Each number is 500 + 50 x the weight over its row's rms, rounded and kept within 0 to 999. Layers, rows and columns count from 0. Numbers have three digits each. The size before them is the row's rms in percent of the matrix's.

# layer 5 attention output (transposed), 1152x768, rms 0.12, rows 545-567,609-631, columns 192-287
103:496417477586496544513464480588446417490522604544490488483496589548470491578586485379571435534470509507493526522478469525452450528545462549435524519474473499499596514531475503550556497426445506449409546579509481543454477565479563494451591424496497485574504507520479588491467475498535406398
099:521549529561496472499417575540506504485507495525618561539489506525501525452521519566490538526521462515512530514509472574468557468470429443375571496466504463542523465577502445493481527575397462606510459468508516450561524501459493513620472539460535475601545493563494439557470535584427428622
098:531520471511444457555480482474516443527543558511555590558501475495552533556459485537571570485485486577433572547438666537535547607472465503580478458547556521504537543566626490597522496540456518437370454484492512533526444518480504577517474404545537596461567491617447469407576444436473472484
103:561469466400491570373469507581495539377507546486437505502433538496461494445523526507484510457597537491571450577590461488506429453445417508457548426537502487442437467434491454494518455536459492517508562479555402497572494544536418536464500433440515477499489505510448552548436570493427558463
095:441545519468496482512563578539509505576463522510515472463547467561571533455450509530581499472515540483479431455543432540492522447543495500485462487503582483520463558446441446512490515529539457587499508524368417513507456554461570493549482656523563492459520444468513474540461499482500498536
085:482463428477483535530406467549492622487458473512467471455570515488492413502578533478513548456584606452476554452516423526533484439535510459466503467577575516513465532464454480442466590523511539433509511530582475553585433442556483497498471415523529481518525438495433460417527598522427495571
089:527537491557447532469507434429494549497445469498493553562514524519510506474451445494531523467463492520542497483433480487521463473491505464598476538496508458463434373596468501429506522536431411341387558511520581458503530526528499459579551478478487458458487583568506528511426545498584475491
099:520468368527508569429490508557525534463543530488589476448430579503553492515482550514519537497467492437510421473515455513436458477544569546512493391384467545554543502503485497523539570486469543544520419471518499451499484483512512517544539438495550489523454520444441517471501487480562483454
107:550592498560447484533442460520505547538490412430600471600492588552508612556569558444484447501554419491512541546544539500523498441448484553480436614503451480472447512581472510558539468498467471501461481527463410568593507553577492613462386445436444527491479557503484408520610507526492542473
106:341571478444462446503458547480561469467509466444516519437467494428464508602631520458398415466488481388548478497526512500435483459543526501515542475532448497534429527515447530465615430490472574588495566532491466426499455562491519537600529532502454499460504481509576529595473622574486519486
095:477513463542573490475453534537428433516509414493492553479436569415475586491527521492511545469579415459491434564487505526498530520546465538408559589640494511437532524469478505462494493521505463567523588505442513461550528535490430535504512569496505506516539569538538474519580564503453512389
104:519499428491555487529529447495357563608515458501508458493517436587575525486400490545501518604429429444533430399485563435495599503501540407516523496524452560460465495460582512345470493528491600544502541516548507496558609381495548442488564564532502485470539409505542516485599391462513419514
098:562551379419551393538519411512450473513494507467441567592502493443520517545460505481606456516533541622563473468530578479567438505492452461510448535497589535451552473533615564516504590503425562496460590443445469501548475469506521449458533529465440554489510485492539506465541454518378527506
096:425423490471615432482533498496556579449478521506479473412435484518467547432503522519591524460558503457443572521534487565493483512488481480548534492525527490534402492566568494493421453605502556463515548554413384473486566476452439548536483499594491364476565547489510495500430449512541417502
107:575507549485508550533480536416529532468481427527586525486539544463517485564432507480511627527479505521468490561522453598559491584498416616572504551540484463543467567525582485488557471564497458521420463598555452550520433471497529550501441504483532435523490508604613530530546452445470518547
102:495556447503437542528515494555491516491577486460506608574496503513523464569496538518514537516442524466526437431538483455464500373469479581609451448467506481416464526512545465585448471554543350579534551432480530465435457436537523501508413471528446491602460454445412521459517487549444466428
097:541477499428514499494513500479477457519466521541500407599406497526519526492476467566460641525531456552551603453500530578555460491468530493488596572453475486444439501480451510460502560653478510534482500546486460527490416462551570432450360489523519420541518410484464433519410502532455425496
085:597585556556503496461579521509459521569617493509586527595450479519555544460505557476618584495462412531455450534468578456481460434524530485496490528396439358518517426541556558566550570617449530517536475493488555433495602560529516447490378401446476573467453427537451505473519541421461437441
105:625526510518545501488404438444532473491443519500409526346456538446485611542518457448499481561533483524405394588526428562498555401523633470587515473503491489472481452522487461548538534443577565596568518430506534474492464511462514485459539468494559519521446491462545570534501497433406565471
094:456489520603518530456393465611564607502446506571428509483575470528475518412474461573473495580543499482507431500481521544434516563519557579481401479540504646407459479541455424556542503479547468564524522546435396508521543473464513530494470514528485523510535465440451460463492554399493434511
103:538426487457457508462508559574516523490532461463531540540468554531525570554519585540496492536463495489544576531539483488523583564460486521575431508522467565507433483492416446541602450542548493505522557500481493554567577475544529582482451428517565492538561478534449510466505526499410539467
110:513470517539492580569437400499462495532503537497427601483537455495522433599450476495448455520436491483519477451507487528496532421446578525525563383493381496547440446585499403513489565437446516533498435526518523491407446560483457557617500482468549478529560578520432416560466548547463531534
098:529480412457439577515467522522413432533493496464495549482540549495487481506542542521539452533482506512563523575521489578506468534372525489580549404495521523537500423470466470586484532563512476525514480536491544470495457446572494457466478484508561514559454547432540457609487528526549480478
094:584555388456527519480546513508525529590459419438564650450487487446501451477527519463502554486538480545536371491480564608540497501480511534475429480482490422574506536532500498503460478420540464513553483422575493571520573457572503494546549516504513516458573382487523514545482544494506504605
094:455505475526465494551561473494432547540549429555445486534561490444448474419556519534450491449451587489545428442542439437473520521525472502547419467462468519386445483566572592544467441395495518447569566478477506490462448485583506581404542462492427496463433537411499455394539537460581542496
092:458479539517491491472619528549590502432499415490423565423556533517440440486458509464555464531525478495577438543509431535382556503474480499491413445446473438469464500430435505448570472468454515508494574482509486503537521549505409442526449577615425471513517447445550486539439543494497462450
085:473573399541531546485499455485437467492455416485572489473501478436554481540493610495545449505397467520430499511562591410531469609563564597530416514489489511469613502537504488580591486403497490471547503407461488553438429447470514473486489552513498541522441457432477453488582547403487481484
081:485447502540504535424399451569517542497528459494524514556454501436518550529499502569407577445456435488505502463528456494504444483518452403573486520426484516395459539461585429532451548480412532530512512479596491452481496454517466480558473463531496566566508517523517503527490451535508497553
069:447517532351526517533508595488503455514395529499489495436560540499467467505443500414563468502561380543555448531494505543463463507394507539527476485453462532523477467542524439515488481471507552471491472450471453469525471443585422515510521656556469513474495549526566513580519434496497440453
083:539482546536458421441521460504502503445568555520485533439551524500514517489432571425507501465515514439539419503535537375471504475467493431496545476552486460468524545465488503486548526593467497524491472522538460592484474497453445555531516454564557493535541469524523576507509464512485496483
093:456417438441612522519498432431512481615549474498468581561585473462528466442439452528527443479535500490492431523463535554508523445462492549488462488499527471533482508471518631504437406439525614502399519488431418459546584539480546494477457513493468578539548479601586472517528544490439422487
094:423540476530462575440495593550524414463507537600505499577477469496518467458458416511492509382495549619485514517529416567485508420556493480400540422484552549600477531488526545403445541475509528481488502514524555522535566434519466462606476476464513451514449548453546565573457474553517585433
097:520477569483511462407564544484568480576474528525521432539541545476534460452403445504558484513546517591539554461591487450503523500537450502508443474506565477489564486502512398532467530462586479431629471496427483452454477450488435522452384499496531482516474459394533530494478500539459438459
081:503527451438539541509480474458529530490559524569442364478532581588487490564549518464544485516395555501428451485450570554457360488460526502505387518423416453512449541546500468563552542447443532527426558454529561513498418516522487576498499504484480491421543523468512462519487491571490525560
094:538522467543455434548499525516543452484425551580471511545481511499478500478545460595403528403580553501400459520545427545510486418479482503498431466465551533609557576426413517621493629493449404481463500428472531563588485456436450438575549494504537528480491532481473485489501561465542604542
098:473455559573512471576482502485540518532527426525509508480453516536371520502512461508469548529473541484501377581477519418475516556552492575481578475522413519517462587531433439541536384404540550479542497518523468534464423532421432629483500404409505474468511418557467492539528538415560533403
080:516592421510425532533507461504481489564508535428562539367507508515487492467516398495456484526455563458486511511611562552521392563490456468500536518490472468408454432460491482543495466418529524506480440450466587395555473496580563437466522460464626563484529492534495461526475451499418481498
090:542444509482451431603537529480518534548555490537438542574443544478524514542508404540532420485511438475505491435513449521494511424535570477435480455553488508500600470474407473532491450540502562495568453374486517453426456427533510507533492519473466577572470507498463531495472495410498449484
094:554458602480405467480466522512522512480558606570467394449460583498535482547491390508558521457528479474457563543457494493525515613427522431512507534501447534509489453478491524395494456509443529412470492560535477412537543528496507595511514465471527547445547543471460405551567539444498531543
090:560561409539468454531405515472471458428562512512457522468431519592557507493530559555541529419434545478496470506482494444511522461472516467482442534562558511616552398470580501538469454486475506527521380466487499548500549506598544543521522459551481514518471508420518516438526407508473528491
084:486539497496512459520538494408561480532545454572516446454460474500557486483482573500489448464503528524468490402466509496574534496486560571500531513558411578415485526526562381433473548465467466450543450594428485621541465462524458571455432594577506485594604506413456477528537526518499600509
086:431472426465484533523506535448567479491521573459509562555544478475491516386421541470507492477507465465523545427456520456458523481469516512521545516415590538532533449516526593541400441501493467472502462504559506527517566498570548561412462470500471483539503518477467549456546523496539336498
091:514551498458556501526592559414503467563479541471553578565529583529530505446512476512536493418483401524525541424405414538513503436459504501546550436494491405500501454432527527518503561521478493486461533537575514567559450468414495417413486504448434492598534528539492575472494490628502527498
089:441547517506572466492595477525543482505531567388491498518568520566448533500492504398560516495638561481490416536498560529509406464528492520502490497363552455457487516559456542441408511466495483518461395492484476489452530473546476418488534513540553478420484466448493441646477472537568507523
087:452561465463490483395451558499468498416486435547553404489535493525442431451547468546480509529580477526440433522474434427601415554514422502460472488493583581417513526495478589518549513581605467499507465550487480499530555503563573523493530551587484553374482418557514512494548567545509443512
091:483510545504448461519516531482471481521587493500529531556522433535576559639398526561456551493477502503411560452493500491483528423451473424466571544486531494498450563512570574498472368585522574516405619430512424532469531581382504576562617356483492447437481426525542439584464553462448476400
# layer 5 attention value, 576x768, rms 0.0348, rows 290-311, columns 192-287
086:546531542488414498480504565480514401508546500431575519430520512586520565469548453470556536375484532530521692491462510434478516535459490463508528492456589486580558413499449553558594407517536576576481507518421558503483535425484537509556525554524442538486539488566486523564398445455449511549
092:482528499422565422514445524537571507528443494449639492457526465545468490623565556498461522492541497493500457512413522444534551511530524497548559574513473525490460537469567521493447545484520492555520497513634554476385494468561589595500470438508503441526506511537490574475464490443512546601
095:608515577409436546492482589508503553551445568590402552541402483520408577528428441536526537402579484486589492430483437582426475478473491454412496486562566476569497451465528484378473517527541507551415555515495500461552499581514464505543493483494494487492551562472419530567475525553464628561
090:519594596512486584539421527453536506453563459449477523525505479566497556434486507460470480493577506470542435445515488385549566441454472559470504493508511505589455405535505534581611487545542417610457493475496404464511469642537553544443429517495506455471570584483511525566532487504459540465
098:427407487525425514522524479471539568465541426426469552602538532495541439464482387535448528526485596461610591514454509485541463436536510422435433502455514480507544453499534490519515468532432452492566547505523603551456492524491521493494601462508502440526507532504445503501488532512496468476
091:464463439436471536452457583511516487417465485499465469504505620488506484506407560497510442503504553486478580562369546558510510461506504470466506484478543561490551555543441465520501537423546528481480519502451435513450495491485539447484467539371492461433542503514541551504472525524520504479
089:543458511555449429509567528496480535494601562395479543459464539485512485575545515462544590495528411473614515552414453481524472566586467539508522539467551504512465454541519483548475539460510453479401481508587487460558430494482522528528438540504508517467500360427469478515487455559534573456
085:571483509425501432478444560563527578552470496481627428507536582529554320523402565513555532619482498530500524481549501455461513576465447548564419561526474392501451541466533546487511507492516539355461494484473435429488541521511573469455539392572492543419526496455471484480484483472431529552
087:497533449504503509581447484521491565496449460436529489496399440479482502546615567556468402429482577394511417481488454473445458453485532544510532453453535569445462428451585571494531454564426549437431527512396501541574486502525590493532507545461503481474492475509507504484481586498453423525
091:522535500485450511515512449491453517496400468459564576483491498426550566571473583640489484559556450520483515517494396526383551458504455454403556508536493543504516500515461540500450628536508542494490466536481451507470559470501488579378452519554549438459461517502486471434442539513386562506
089:428441532526538493495513493473504548551423547378454516470490522495553486502409524369428463405470462480540470518528453548546480543552527472516535430488437559429468447434513527462419463540510513583568536475493484481421602453466487481580522481491413536573555428552471426511495489506511475479
089:496523555498464470442547451480563513484511559472427412466492481515548514548490519555428464468509480512480582395497481456600431457509509426543449525476527516513538515485588494527394521545529517604470493482413541530497535486639459473432578459542508492550499520394509568463474505491431459524
090:451453496542527416541485526484512487520453563491474621560410479601574505497501524486500521446566470602492514512386424543594443526479460481443480387493598524534465500530557452510537471520539549422556567581552462497525572504476524566467441487523519430500513495539505458433607369510473447502
088:518473539469595516597522522538513504534460436552485527452527510503435487507525456535452500548445495413547526550513503423555517498491444508569496455536555504474535553478543558483506572534483458549581475513578497490568474593479550487464479524612559482454413441532528500476566464521552488512
088:460536508558532564516567418474434483519452450427442612494441423490496525538548552543485525482488525465536510419566557573443546569485488575481573562525445477597572567388399629504592482503609482484536516534469476522519502526437563404533577554503533473605546433499518559492523487586610452393
090:463492510371532545466554499503508470551512508410564424536596434525429460523560479521481502549510481522454576537525453425430517467444532471540538482473550406527474537524497499535547561448594474524536516515514539451508444480506493490467464543537472487501437456527516515605491628571573485481
093:474411477491516472572611476533394517384508529475506579548502484531510565565461488506487505499468499605484501541463510575464594499563432470453477478546545443452518453443557642619493530539494499590443602496525430422560479427551534458568575408487516486534445433569511503509416589521579452636
086:562510503585569445520407555463451547500591553546540416434450546448481482523540472486453502544516513523415503531492506544569542457552446491463526520565506457470517408597448434498602456551530545514438484483457572517536424520454455441564443406507470515435485507468491501499457518549398580481
085:488479482542474578528441537516476511547379450468393467475429507525447537501503465499554546525503500553495557470543508443563567546517474579436559562500529511470497530527492439527476538476569536531517496561491513531518652538522541430487422526537522526402450583481521475506501515539486453485
082:553526446478484611515456548485530480490509430490422457494449494446501540514511518522443499487480447535511508465484508565560549588466521504478489501539486521534514567463487406508544482584484524526500466550533589553547474568470488636408470491499605389487497501535529451521495509444472444445
091:485520578596527524636473469444506403546533511473442504537441519454466495470433476482510518480420516441590549451541535499583572546497537492522569536519417478508474534474507438488435534367429549409467522491490549457462444536506505472531403400453449424599499510489450500511403528545538497500
086:517514383474505399600605461482432460587472494540467489532542523582480455450492472467532517535478470463543492619531460495469379435482434489543468418569478485550498566448482477530547503453475442561652415535609460463503533492498471498375500579485532568484546457540453518432522511514508491519